Part of a small language model's weights.
Size: 9 layers, width 256, vocabulary 2048, 8.28M parameters.
Each number is 50 + 15 x the weight over its row's rms, rounded and kept within 0 to 99. Layers, rows and columns count from 0. The size before them is the row's rms in percent of the matrix's.

# v: layer 5 attention value, 256x256, rms 0.0623, rows 217-237, columns 128-191
# o: layer 5 attention output (transposed), 256x256, rms 0.0571, rows 217-236, columns 128-191
# q: layer 5 attention query, 256x256, rms 0.0558, rows 224-255, columns 128-191
# k: layer 5 attention key, 256x256, rms 0.058, rows 224-255, columns 128-191
v217 102:40 50 44 49 24 44 55 55 35 54 65 38 58 32 66 51 70 53 64 20 73 28 31 82 59 32 42 55 43 53 47 55 60 54 29 52 39 75 60 52 60 31 47 73 36 60 39 41 58 71 63 25 30 61 57 30 69 34 22 23 51 34 35 69
o217 100:75 39 71 50 20 53 47 53 40 22 69 48 53 57 37 47 46 58 65 62 30 39 30 72 28 99 40 62 68 25 70 49 58 64 52 43 62 44 54 34 42 47 44 51 61 58 35 33 51 62 54 59 59 21 50 48 44 46 55 53 27 71 44 50
v218 094:21 53 25 45 61 19 49 72 41 50 40 32 37 65 54 56 50 41 45 50 61 38 57 61 37 49 61 39 64 64 49 60 40 33 39 51 83 26 43 36 41 27 55 51 50 59 69 37 64 60 53 65 59 78 38 41 63 49 47 68 40 59 27 63
o218 089:53 70 56 55 32 67 45 66 45 61 49 80 45 20 28 57 53 18 41 39 53 52 73 41 45 22 57 60 58 23 69 51 57 41 63 63 52 77 66 67 70 70 58 42 45 31 42 58 52 24 43 56 60 41 57 39 44 28 26 64 46 68 59 61
v219 097:38 21 31 39 56 51 37 53 44 43 67 19 47 26 29 30 60 49 66 39 40 65 61 65 54 34 73 44 58 57 40 58 86 62 52 50 70 60 35 65 61 56 46 56 64 64 43 69 32 52 56 20 45 39 68 37 36 46 43 65 56 17 35 50
o219 091:49 59 23 51 57 42 59 46 32 54 56 83 57 55 29 49 41 50 45 45 35 49 50 56 74 50 43 71 17 37 23 61 37 53 45 57 48 27 53 36 49 64 24 46 93 26 53 58 82 67 67 66 45 59 84 54 34 42 62 59 41 64 70 55
v220 102:36 46 64 23 67 48 57 50 44 51 52 41 58 68 34 60 73 38 57 46 39 52 57 65 45 46 40 32 37 38 45 22 48 59 32 53 61 42 30 71 50 45 43 38 52 40 64 58 51 45 61 51 37 31 53 55 40 57 41 47 63 32 54 43
o220 096:39 38 65 46 44 53 39 39 46 57 58 91 38 42 30 59 46 54 37 58 45 60 54 55 39 38 39 78 34 42 53 30 60 61 64 71 45 59 64 25 56 51 46 47 23 64 11 35 59 54 71 58 44 54 15 90 50 19 36 21 50 57 50 61
v221 101:67 45 42 72 72 36 65 40 49 35 57 33 23 86 27 49 90 50 46 34 41 42 47 55 53 37 35 41 69 63 61 72 48 58 72 49 15 20 63 34 51 51 34 51 55 20 59 63 50 31 38 37 42 59 61 39 52 69 47 58 57 51 34 40
o221 099:16 51 69 28 52 60 48 64 50 58 68 54 65 66 71 49 50 55 65 46 52 47 55 42 51 23 37 62 38 67 48 49 58 41 66 60 63 48 43 35 60 32 33 44 78 29 35 44 46 65 51 32 47 35 53 31 66 41 73 51 38 79 71 14
v222 099:37 37 59 57 52 52 50 67 57 54 14 18 35 56 65 49 23 41 49 27 59 48 25 47 69 49 28 70 42 47 66 42 79 56 42 51 54 56 31 55 46 65 54 68 52 44 61 57 52 43 34 25 56 52 56 68 59 60 53 56 61 28 54 47
o222 096:55 62 68 49 43 58 74 46 49 64 51 78 59 36 54 61 18 51 67 55 87 50 57 44 60 61 71 48 47 38 70 80 46 38 38 31 45 46 72 21 57 42 48 50 69 53 48 59 53 73 59 66 67 64 49 54 42 50 30 15 60 49 68 62
v223 097:47 33 43 59 47 44 37 25 84 46 60 47 76 60 42 40 41 64 59 53 51 45 40 54 34 61 42 50 61 67 59 53 45 33 25 48 43 57 67 67 67 60 74 62 46 77 41 50 64 49 59 55 45 65 55 52 32 42 39 52 86 60 77 34
o223 090:51 70 42 29 37 41 63 76 41 58 43 45 47 76 34 52 45 50 46 32 54 36 28 65 65 30 42 89 62 25 76 22 37 64 57 45 59 51 41 45 46 37 38 35 58 20 23 75 59 28 58 54 53 44 52 58 42 49 63 58 49 72 75 46
q224 093:49 86 52 44 52 51 77 54 68 99 54 18 40 70 66 63 28 54 56 34 50 58 64 40 80 56 44 50 15 49 62 55 34 36 87 06 54 42 45 65 44 51 55 46 62 29 45 51 48 41 45 80 32 33 86 46 62 57 43 61 58 55 63 34
k224 088:63 36 43 27 63 41 74 63 81 59 52 29 39 49 53 68 44 65 41 53 66 65 59 53 87 64 60 62 49 49 72 50 45 30 44 28 86 57 71 54 62 78 49 51 69 37 68 84 55 50 58 44 58 67 76 76 53 37 29 48 50 42 55 38
q225 070:37 34 59 48 49 58 52 54 16 36 45 67 52 31 46 36 73 48 54 66 43 35 35 43 29 46 60 58 67 47 53 40 58 52 30 74 59 44 47 52 53 32 49 60 45 90 50 47 45 75 64 39 44 76 35 39 38 55 42 25 45 38 30 53
k225 085:69 48 67 31 38 59 67 36 67 46 45 32 54 61 49 52 35 57 46 51 65 65 55 33 88 57 47 56 29 48 48 60 25 37 60 60 68 64 57 63 58 78 47 50 64 60 72 60 35 53 40 42 42 59 69 53 52 49 50 58 57 49 48 42
q226 088:60 53 40 53 43 42 11 60 49 35 42 75 65 45 12 59 59 44 40 22 46 49 42 24 32 65 42 38 72 51 53 34 67 51 34 73 39 26 62 41 31 46 60 50 41 47 44 69 51 43 33 55 52 62 46 65 22 65 63 45 31 55 42 71
k226 092:43 50 42 56 75 76 32 59 38 61 50 38 67 52 32 42 65 42 28 31 60 39 50 60 09 30 70 56 42 53 34 36 59 55 40 73 41 58 63 36 15 41 73 70 44 48 61 40 42 48 45 62 48 62 42 45 56 48 67 73 74 33 35 28
q227 083:28 44 76 55 55 48 41 74 35 55 55 64 51 49 51 51 71 41 92 54 65 45 62 38 25 37 65 34 61 56 67 42 58 54 30 57 53 24 48 56 68 49 39 36 54 71 55 48 50 66 53 69 47 36 52 40 34 59 24 66 58 49 51 64
k227 089:63 37 42 70 28 61 28 16 32 44 62 64 61 45 32 71 60 31 65 57 49 69 30 57 35 40 39 49 50 43 59 79 41 73 53 76 37 55 48 36 46 58 38 21 48 48 24 26 29 18 61 28 51 24 49 28 45 52 59 49 40 18 44 27
q228 085:24 41 77 62 18 58 46 73 52 68 56 44 81 47 41 62 37 43 68 45 30 64 37 64 73 63 29 50 27 69 47 44 56 50 59 44 55 45 53 55 35 47 53 72 82 45 48 41 51 70 41 52 47 51 59 41 40 59 43 43 48 49 69 10
k228 087:46 58 40 23 51 40 30 30 36 39 55 43 44 56 56 53 23 46 26 28 40 41 64 58 53 42 77 52 33 58 20 63 36 32 56 24 70 76 44 44 64 47 73 57 65 36 44 61 73 46 54 71 59 49 67 66 31 61 47 73 63 32 63 47
q229 077:42 48 81 50 63 38 59 51 53 48 40 25 39 48 45 54 45 62 64 52 69 58 55 64 53 52 58 38 54 28 25 51 82 38 63 70 54 57 59 47 65 60 35 43 50 51 57 86 66 35 28 76 64 44 56 75 19 41 59 53 52 60 68 33
k229 092:29 64 29 41 36 62 38 41 31 53 53 57 57 58 48 62 33 65 41 68 50 38 66 82 81 64 51 58 40 72 45 16 54 35 64 52 61 40 28 33 35 55 36 69 88 28 46 41 44 56 71 52 35 56 43 59 60 24 76 60 61 65 54 09
q230 074:65 70 60 61 56 16 76 56 70 48 41 61 27 55 69 20 32 63 40 61 54 13 48 44 93 32 31 64 47 48 39 54 34 54 46 39 22 35 40 52 63 70 38 64 31 39 53 51 37 54 47 60 52 65 20 62 66 50 66 45 67 73 31 61
k230 089:30 53 37 46 46 57 56 45 50 72 69 50 51 52 41 38 17 59 51 45 56 43 49 70 81 67 62 46 65 50 42 49 52 29 55 38 56 56 24 37 46 59 54 31 61 27 52 61 85 47 71 50 43 65 57 38 46 36 37 50 73 66 51 45
q231 082:71 65 45 48 38 46 65 38 48 48 40 23 66 44 45 55 54 50 50 50 34 37 47 55 41 40 36 35 71 52 55 68 51 50 44 50 39 50 74 49 45 44 37 18 58 49 38 42 76 30 39 45 21 49 37 51 43 71 36 33 27 54 67 62
k231 086:32 39 16 52 56 49 44 66 41 65 30 72 47 55 83 63 59 53 30 39 20 60 42 40 69 60 76 55 53 63 61 62 51 55 29 55 60 38 52 39 58 50 58 49 46 78 44 63 48 48 68 46 53 79 49 53 59 61 56 28 39 60 52 49
q232 085:42 21 73 62 69 30 44 34 63 38 28 75 40 40 69 73 39 51 71 26 60 64 61 40 64 79 25 52 58 46 39 53 51 44 56 49 24 59 36 79 46 45 78 56 65 43 54 50 40 34 52 40 41 38 70 41 60 46 62 41 80 70 57 64
k232 090:28 55 44 76 48 22 34 35 49 28 62 32 43 47 52 74 49 37 49 34 54 27 60 61 63 28 50 53 56 22 52 32 27 45 59 42 63 59 33 47 48 57 24 59 41 32 40 45 40 48 51 46 40 50 77 09 77 33 49 48 17 14 55 60
q233 089:55 57 57 61 31 27 53 68 50 53 50 19 29 48 48 35 58 54 73 67 56 40 34 42 26 53 48 69 49 57 60 45 68 64 64 55 27 70 54 43 47 36 50 34 49 66 65 41 61 49 72 23 47 46 35 43 56 66 49 38 29 80 69 48
k233 096:77 35 61 48 56 42 46 76 40 31 07 72 50 57 41 47 42 29 54 40 29 28 46 65 33 39 43 56 53 46 42 57 33 10 74 36 25 69 81 55 51 29 65 50 43 56 52 56 49 52 46 70 46 42 38 50 54 45 52 66 46 22 69 58
q234 091:31 50 74 64 56 81 30 56 53 37 47 46 32 58 47 73 39 59 42 45 38 34 50 49 42 33 54 56 86 30 67 65 74 31 49 44 43 46 58 21 35 59 59 43 58 31 46 48 18 47 45 34 54 52 54 84 62 59 50 74 64 47 26 23
k234 086:34 58 45 59 59 48 47 49 48 51 55 44 43 59 33 67 54 78 22 51 36 68 48 42 29 44 32 66 39 44 41 29 26 47 41 54 64 43 28 59 28 41 24 56 35 78 66 54 47 30 35 68 41 44 50 36 68 82 41 54 75 60 43 45
q235 093:42 67 60 46 57 40 62 62 59 44 58 52 27 47 66 73 31 61 50 46 40 48 53 56 65 10 43 30 58 54 61 74 37 52 75 85 42 51 64 84 68 41 45 19 58 51 67 56 26 60 23 79 34 31 34 42 58 83 72 61 56 48 37 40
k235 094:35 43 22 32 67 40 29 85 34 61 56 36 40 35 34 61 32 47 30 31 39 57 40 33 36 48 15 55 37 77 59 45 65 77 59 51 58 76 38 58 24 53 53 38 39 64 05 39 69 56 54 45 47 72 27 83 53 56 52 24 60 51 63 73
q236 096:69 50 26 44 63 75 70 39 68 47 60 93 51 46 57 21 77 19 45 30 58 74 71 46 10 46 63 38 59 36 71 58 56 53 62 60 65 99 52 33 29 48 53 40 62 47 33 68 49 42 62 66 71 46 69 54 64 60 56 34 61 28 47 54
k236 096:22 60 58 48 59 40 66 49 18 63 43 39 50 53 36 89 47 55 50 43 26 29 60 43 26 55 38 62 34 58 84 73 49 80 28 50 46 34 61 72 32 32 34 37 15 60 37 55 45 52 65 48 46 37 25 19 47 44 69 79 38 46 56 43
q237 092:37 31 58 55 27 28 52 58 49 34 39 68 57 54 65 61 72 55 58 43 54 25 55 43 49 47 68 69 80 68 30 45 48 54 16 53 56 41 39 48 33 50 69 26 47 42 38 48 47 23 66 25 60 71 43 48 45 40 63 44 30 42 55 64
k237 088:42 27 63 72 54 47 63 49 40 60 75 63 54 50 41 56 58 67 68 59 36 19 26 31 51 59 23 64 51 53 57 49 73 38 64 40 37 53 46 58 76 64 41 54 14 46 70 44 58 63 57 76 46 33 44 44 66 44 44 38 69 40 69 65
q238 092:67 44 61 35 27 28 64 56 53 45 21 42 47 60 67 27 56 69 49 36 59 22 48 24 16 23 38 52 51 48 39 55 45 66 65 56 17 60 51 34 66 44 45 47 62 35 67 60 41 52 32 32 59 58 55 53 58 62 44 39 41 51 48 41
k238 087:62 42 48 57 40 69 36 44 65 54 67 73 58 50 46 38 77 53 31 49 42 67 34 57 70 58 34 87 43 70 34 46 63 36 62 44 60 36 64 54 73 36 46 59 83 58 71 06 40 55 84 27 31 60 61 56 72 28 58 66 49 33 63 55
q239 097:72 50 40 72 35 69 33 53 40 32 26 65 49 50 21 31 60 62 59 51 45 40 35 35 68 44 56 38 43 53 55 55 40 46 27 46 73 41 52 62 42 58 39 31 25 36 69 37 50 47 44 58 53 58 43 48 40 19 24 70 76 60 26 66
k239 087:55 32 28 52 55 60 60 52 43 62 71 57 52 47 58 41 57 26 32 34 48 41 56 44 12 58 57 41 42 49 49 51 52 70 58 65 29 65 55 54 68 64 54 51 56 38 63 59 57 52 62 40 57 36 27 38 55 76 59 25 45 46 35 31
q240 087:60 62 59 32 35 60 43 25 64 58 55 57 50 45 87 53 45 36 57 72 58 63 59 66 11 28 36 45 36 64 48 31 30 47 47 74 58 46 32 74 74 52 61 39 74 60 60 86 56 71 54 48 46 58 48 27 49 55 74 27 49 39 38 53
k240 092:32 56 70 60 50 38 66 37 46 38 51 51 53 59 31 61 49 58 33 41 61 56 40 42 57 61 23 38 31 46 45 20 53 40 57 39 56 61 73 62 75 44 39 50 31 42 87 60 56 57 18 37 50 62 60 42 60 48 45 79 59 73 41 49
q241 092:34 48 51 44 43 45 66 53 73 54 42 43 37 47 65 46 32 48 48 45 55 68 50 67 69 54 46 48 40 41 30 29 76 72 40 51 76 68 50 46 51 42 52 50 74 52 35 54 39 44 38 43 39 38 69 49 67 62 71 30 38 58 64 68
k241 095:23 62 43 51 44 34 41 56 69 53 45 67 42 57 56 41 38 39 87 39 36 53 48 48 39 45 52 43 64 49 77 69 57 25 31 62 28 29 54 42 43 36 53 50 18 56 60 50 23 70 52 65 38 31 27 28 49 54 43 45 55 39 55 48
q242 086:25 49 31 73 59 47 58 55 41 58 40 53 57 28 71 43 58 69 67 62 42 44 59 61 41 38 44 54 48 28 30 76 34 60 46 59 53 45 69 70 28 56 54 53 88 53 41 39 35 39 38 69 51 62 20 58 52 42 45 65 73 46 57 65
k242 108:48 42 30 30 02 34 39 44 30 28 74 60 43 69 34 51 56 43 68 49 48 59 52 36 37 52 55 48 44 87 50 44 38 53 52 65 15 61 40 63 64 16 70 43 24 49 30 42 30 45 86 53 42 45 18 50 49 52 52 45 48 31 65 66
q243 083:44 28 59 78 62 39 13 52 57 28 63 56 60 55 29 59 67 17 68 49 72 75 46 32 46 56 79 58 45 23 49 59 49 54 38 48 34 51 63 31 81 45 48 41 47 60 25 67 41 57 43 54 27 62 24 41 23 46 67 32 34 58 53 60
k243 077:60 66 51 26 43 77 40 60 57 40 51 16 14 43 53 51 50 62 54 64 55 42 26 32 53 46 54 59 75 58 82 52 38 40 45 45 47 53 66 59 56 18 48 48 46 28 70 59 43 49 49 47 49 58 68 58 49 47 19 55 42 45 48 39
q244 105:52 56 66 62 60 56 28 62 34 39 33 42 46 40 36 69 50 46 52 57 46 49 39 36 33 54 79 39 44 48 43 66 59 64 32 65 26 56 49 59 43 48 27 59 73 59 29 56 59 46 50 22 80 46 38 50 45 57 39 47 37 45 78 32
k244 086:52 47 59 09 55 54 57 37 49 58 50 65 57 52 49 46 41 57 31 61 53 58 71 65 57 73 41 51 41 53 37 51 31 42 43 42 74 61 42 23 68 54 56 64 78 43 60 61 52 72 30 59 52 62 60 34 48 62 60 51 65 76 58 32
q245 075:44 38 47 59 39 52 71 83 36 59 29 59 24 54 62 55 51 66 60 57 71 33 28 44 40 43 50 07 64 46 55 57 65 61 43 63 63 71 54 69 59 33 77 51 75 64 39 45 32 57 63 59 67 68 41 52 49 52 55 57 81 35 32 66
k245 121:59 36 52 26 59 44 74 41 71 40 45 25 51 56 51 56 42 38 55 58 61 58 55 69 99 43 44 45 35 43 59 29 51 06 59 28 55 37 28 55 47 62 40 17 42 22 68 63 67 55 44 49 57 56 88 78 48 43 38 61 60 65 59 38
q246 095:72 56 79 59 46 38 59 71 37 65 46 55 30 68 62 65 34 40 63 51 48 46 27 00 43 66 37 38 46 77 39 22 46 60 65 23 45 61 62 61 50 42 53 47 58 58 57 53 62 63 49 64 57 49 48 38 50 33 76 34 33 50 37 65
k246 115:51 19 63 53 51 49 32 38 17 30 35 48 45 42 51 55 68 36 49 66 38 34 40 48 14 48 57 52 62 42 50 77 52 58 62 69 36 48 59 44 54 44 58 47 29 54 46 22 29 50 60 37 40 38 27 31 40 60 21 76 54 34 66 58
q247 099:60 38 50 26 47 46 43 60 33 67 76 53 69 53 27 51 76 21 47 55 65 32 05 60 31 66 52 44 55 47 48 29 49 40 46 81 19 61 53 46 63 20 47 59 21 61 25 29 31 38 49 25 54 63 28 48 50 75 53 50 39 36 44 61
k247 092:32 59 49 65 59 41 65 36 59 39 44 25 33 61 47 58 30 77 47 51 58 60 66 46 99 35 59 47 35 62 47 63 66 21 65 37 75 35 39 78 38 72 53 58 61 44 50 62 60 56 67 44 33 58 74 86 49 15 34 64 49 67 76 54
q248 093:43 62 53 49 49 37 52 39 58 53 53 43 37 78 53 59 24 40 57 53 72 61 24 57 63 69 54 58 58 49 57 48 44 65 30 40 28 38 38 48 36 24 55 50 42 65 34 50 28 52 23 41 47 44 44 77 45 36 38 68 58 53 52 47
k248 093:64 41 58 65 36 82 51 54 32 54 30 27 40 59 41 27 52 73 36 49 47 46 33 36 29 46 52 46 34 61 26 69 63 67 42 70 27 59 40 74 47 75 86 79 51 45 33 59 56 39 31 74 36 51 34 45 46 46 52 37 39 32 52 49
q249 097:67 16 65 63 32 45 57 60 71 73 36 47 43 39 40 65 46 41 35 57 38 17 41 40 54 55 44 33 56 43 64 53 71 54 23 53 49 63 46 71 14 72 71 27 55 42 44 32 32 73 55 67 37 40 30 48 49 62 51 45 71 16 68 51
k249 090:44 55 51 43 62 66 52 41 35 43 54 64 62 57 90 48 70 48 50 41 43 58 36 62 48 59 53 55 48 40 45 75 70 61 46 69 52 57 68 36 70 49 78 54 22 63 52 62 47 54 86 57 67 47 47 46 80 35 42 49 30 55 41 66
q250 097:53 66 45 53 32 45 58 56 38 16 33 64 53 65 56 47 45 53 59 33 53 31 18 43 41 62 48 76 74 25 88 38 13 52 42 65 58 57 55 44 64 39 50 76 20 27 48 50 61 52 27 72 53 36 24 55 66 63 34 70 45 66 60 62
k250 092:59 27 61 28 83 50 62 38 51 47 53 39 53 27 55 51 55 46 33 70 32 72 47 53 71 60 73 86 02 52 32 70 52 37 57 75 42 41 50 44 59 44 65 34 58 84 67 65 42 29 60 32 33 73 39 32 21 66 53 65 70 51 32 42
q251 093:24 38 65 52 60 53 34 47 34 41 69 48 80 29 58 56 53 49 61 69 42 49 35 37 61 60 33 39 65 45 27 31 04 46 55 34 15 50 30 16 52 57 59 53 36 62 51 54 51 49 38 71 58 66 80 61 57 38 36 51 71 51 48 74
k251 084:71 22 35 63 42 54 33 41 50 19 48 58 46 54 62 52 30 58 23 58 40 33 48 46 58 00 25 57 36 57 49 73 73 78 44 40 63 38 65 53 48 47 79 50 34 57 36 73 58 65 52 36 33 51 39 39 69 42 24 48 46 60 56 45
q252 091:64 60 32 56 42 35 68 59 72 19 52 26 44 48 43 41 79 79 36 49 22 59 52 30 20 43 02 21 43 44 74 73 45 72 52 76 51 33 65 34 52 38 56 49 82 76 24 52 45 56 39 43 52 73 49 54 44 53 53 43 30 76 67 55
k252 089:70 37 41 41 67 18 40 36 78 64 47 50 72 62 38 47 30 61 58 70 61 44 55 40 99 79 60 67 74 59 12 28 43 16 48 46 65 72 48 47 51 50 37 59 24 53 61 67 75 39 65 55 33 49 29 49 53 53 62 18 72 51 21 50
q253 087:26 40 70 47 93 49 36 46 53 77 79 71 47 62 59 47 47 54 73 55 20 32 45 63 30 36 58 61 63 78 66 80 72 48 50 29 51 71 52 27 26 52 32 53 48 49 44 28 69 47 69 57 24 40 42 88 73 43 69 40 36 86 42 50
k253 088:68 53 52 38 60 84 66 84 49 29 51 94 30 40 51 90 55 44 56 55 47 73 54 56 63 41 61 51 39 64 65 25 30 32 20 73 49 45 45 64 61 74 63 53 43 24 57 54 37 75 78 57 63 47 53 56 27 60 50 32 48 54 46 95
q254 093:51 46 42 68 65 26 68 56 42 46 62 45 40 33 53 52 51 57 58 55 53 47 67 33 59 50 31 70 58 45 33 38 36 44 38 63 62 67 58 54 56 46 49 29 63 55 36 21 56 61 57 60 28 54 67 38 56 42 31 32 28 26 65 46
k254 090:83 46 79 48 44 62 42 26 49 29 32 39 66 54 48 57 41 56 64 57 58 66 36 48 52 29 51 64 44 83 58 73 73 52 43 51 46 37 47 37 59 37 11 25 43 44 52 67 50 44 64 52 57 36 60 69 40 70 51 38 42 51 47 49
q255 089:27 42 60 66 51 60 54 57 58 63 81 59 29 44 59 41 53 41 41 38 73 42 44 67 40 18 64 51 41 29 33 41 21 66 72 46 60 29 40 73 57 73 58 47 67 58 63 47 38 24 29 38 65 46 55 39 50 44 51 34 59 72 33 73
k255 093:39 33 00 48 82 51 53 27 14 57 42 53 54 49 21 50 71 34 73 77 45 46 63 25 50 32 64 59 65 60 64 67 65 33 57 61 31 64 52 31 43 05 33 72 39 71 28 36 38 41 49 57 68 44 45 54 53 57 50 44 40 51 48 43
v224 102:51 51 36 63 46 43 62 34 25 42 59 66 59 52 56 22 48 48 47 56 45 85 57 58 34 51 50 37 59 62 38 55 51 37 74 52 21 30 24 28 37 63 48 51 43 45 36 23 29 85 29 34 58 52 56 36 23 70 32 38 50 52 44 43
o224 116:42 42 36 51 77 43 38 46 49 63 18 43 51 52 27 32 34 22 54 57 48 65 32 56 89 41 50 41 64 79 40 39 39 20 72 37 33 50 75 47 48 87 48 31 58 73 30 30 35 52 53 62 23 37 74 64 35 38 51 64 61 62 51 40
v225 100:40 55 61 47 19 43 55 34 40 55 68 44 37 20 10 31 41 51 44 33 29 39 56 53 73 53 39 39 39 31 69 71 42 45 47 52 50 31 53 55 50 49 34 75 58 70 57 49 44 36 58 29 24 67 60 99 72 51 27 45 52 42 36 57
o225 112:69 65 40 62 39 33 61 46 46 43 45 34 33 54 38 84 33 32 33 60 24 47 48 59 82 72 51 43 46 35 69 49 56 54 41 61 64 64 52 85 47 47 58 81 49 26 33 52 64 30 47 70 18 39 70 45 54 40 64 33 37 36 45 51
v226 099:68 45 18 67 63 64 77 30 23 67 51 28 76 08 74 49 49 54 50 37 73 36 35 56 53 40 52 45 66 48 43 50 38 64 70 58 75 61 56 45 30 24 61 24 46 62 55 51 69 50 41 62 23 83 53 65 81 46 67 32 53 42 47 69
o226 113:52 47 46 57 50 73 88 33 41 56 69 44 36 80 58 27 47 34 61 16 71 42 64 72 18 41 39 45 47 55 58 59 38 55 35 82 78 48 42 61 53 08 55 55 58 65 47 57 45 59 44 60 20 50 61 69 56 46 52 28 56 44 63 57
v227 106:41 38 15 29 46 69 83 26 34 56 58 76 56 86 58 65 51 40 67 70 41 17 51 79 47 47 37 45 59 42 38 73 56 62 50 46 51 61 52 62 52 56 42 51 46 45 64 29 49 25 33 34 37 48 66 48 59 45 59 36 67 45 28 50
o227 121:61 59 52 39 48 63 30 51 34 45 65 64 43 40 54 42 52 47 52 61 52 58 79 99 42 55 38 64 41 61 37 62 48 56 30 62 68 76 62 40 39 27 51 24 46 50 44 67 39 52 34 59 42 47 43 56 70 59 56 48 76 42 36 29
v228 101:29 62 26 60 45 80 44 67 56 68 47 64 49 87 64 47 49 48 52 39 48 47 59 43 56 51 40 40 32 53 30 30 62 39 84 36 49 41 66 73 34 59 58 44 72 52 47 51 51 28 24 46 73 42 31 25 51 70 67 33 53 45 61 49
o228 108:37 56 65 14 53 50 34 33 52 60 26 57 56 47 63 35 63 61 28 50 61 60 71 52 47 38 43 45 35 64 46 64 61 61 56 35 40 33 63 41 41 48 35 29 26 61 59 16 46 32 66 56 31 50 40 12 49 62 28 41 69 44 53 31
v229 102:47 56 50 65 32 45 33 24 50 39 48 42 51 45 41 61 44 50 69 37 60 30 52 50 34 34 72 19 73 50 36 55 84 47 52 56 59 75 52 39 35 67 70 50 25 49 60 14 52 32 34 53 40 73 59 44 88 78 44 39 38 81 66 41
o229 116:71 28 50 47 40 66 49 20 35 46 48 66 73 56 78 50 74 63 39 54 55 28 45 46 53 57 53 66 63 25 47 48 17 63 64 76 57 54 55 42 18 53 34 15 40 58 48 47 71 55 57 46 54 47 69 57 80 54 62 45 55 68 55 43
v230 106:70 48 48 29 33 48 21 41 39 28 51 63 44 32 51 80 52 47 54 33 44 59 48 38 39 43 51 42 44 33 60 66 57 24 43 44 92 47 55 62 72 51 34 39 31 33 56 60 49 13 43 51 36 47 83 45 47 50 37 65 45 43 35 50
o230 119:60 56 26 48 58 41 27 34 38 47 82 48 45 76 45 65 62 35 68 70 72 53 65 72 74 56 59 63 56 59 29 53 67 73 46 21 48 41 43 56 49 48 62 39 58 29 38 83 47 38 31 47 54 59 54 70 45 47 36 69 41 36 35 46
v231 102:28 61 37 48 44 14 43 83 45 14 71 54 58 44 33 49 69 54 30 56 59 77 27 32 70 53 62 69 56 64 28 67 32 53 87 32 62 57 48 38 26 38 46 62 44 60 48 42 72 66 51 49 49 54 55 40 75 50 49 31 46 50 72 59
o231 110:24 15 56 80 59 53 46 33 51 42 55 47 88 73 47 53 44 32 34 44 51 63 39 20 44 69 35 52 58 73 48 60 46 56 62 90 43 82 58 46 47 65 40 64 50 38 27 73 35 99 33 86 05 19 74 42 61 63 52 74 31 35 73 74
v232 108:28 33 61 52 27 54 57 36 54 69 53 43 62 52 51 47 28 66 51 47 59 46 49 56 62 41 78 51 30 47 25 46 76 31 28 78 53 42 61 35 25 58 44 56 58 66 33 63 36 84 47 51 47 49 37 70 77 46 23 37 32 36 31 38
o232 117:62 27 16 58 36 58 60 48 21 48 49 48 63 58 58 82 57 46 12 53 36 49 47 48 69 47 73 38 40 26 48 43 53 60 47 29 18 69 38 70 37 62 42 63 55 54 39 49 51 69 49 31 58 37 31 34 49 52 55 50 48 53 50 64
v233 096:61 52 33 68 39 68 33 62 50 42 31 44 53 40 36 62 50 54 64 46 31 63 36 45 38 51 45 54 42 75 49 54 43 57 74 52 56 29 58 64 65 37 43 60 59 47 62 19 56 48 29 56 51 36 45 65 36 47 61 58 76 51 72 53
o233 112:37 37 37 49 41 12 16 62 49 63 66 53 66 17 45 46 26 65 49 44 55 47 47 47 36 43 28 25 53 76 63 79 41 42 76 59 67 31 49 42 64 78 69 25 70 42 47 45 27 45 71 63 57 66 43 28 67 71 76 51 15 67 58 62
v234 109:74 26 35 34 46 59 49 33 54 70 55 35 15 56 29 70 34 52 50 36 25 53 35 56 77 72 44 35 39 57 60 38 74 26 34 52 45 68 32 31 57 36 78 54 60 38 47 83 38 68 74 46 39 39 51 38 48 29 59 31 33 50 47 67
o234 126:50 45 48 48 23 99 53 35 40 64 47 59 37 63 67 57 30 49 67 35 71 40 64 54 54 42 43 39 35 61 52 40 33 50 69 44 70 53 22 50 40 34 58 57 34 57 55 87 35 35 39 66 40 42 65 56 54 52 80 78 58 34 48 65
v235 101:43 51 50 79 46 68 39 63 74 66 21 69 47 63 52 61 50 35 61 75 50 39 56 64 35 28 49 57 68 58 45 54 68 56 33 18 38 47 79 53 51 60 55 39 62 76 46 15 43 53 56 62 81 68 50 52 60 46 59 39 52 45 38 48
o235 108:31 15 60 66 60 60 71 43 19 43 25 65 64 67 57 47 65 56 63 66 44 57 60 73 34 56 25 63 61 50 38 44 69 80 67 36 67 63 56 70 71 54 48 62 38 50 64 33 41 48 44 44 50 28 24 22 65 40 35 43 73 45 62 34
v236 106:54 61 89 49 41 60 45 65 57 34 46 64 60 38 60 55 66 63 57 60 59 62 29 61 30 37 33 25 49 50 55 49 54 18 74 82 42 68 89 61 52 43 43 49 43 49 44 58 85 45 50 50 63 25 45 33 43 63 41 52 30 52 80 30
o236 121:45 36 38 47 55 62 17 48 48 24 62 51 62 55 40 58 39 62 49 62 36 71 49 66 69 38 36 37 44 67 39 50 57 41 69 99 52 28 58 37 20 15 64 42 44 52 55 68 59 82 42 46 69 55 37 56 45 67 65 42 64 55 58 50
v237 098:55 40 17 63 59 44 19 66 61 55 37 38 57 25 56 33 49 52 37 66 56 32 55 33 32 59 34 37 49 72 29 39 71 55 23 40 33 52 56 50 40 55 33 35 49 67 64 75 42 40 28 30 31 38 66 36 35 65 47 43 60 60 87 55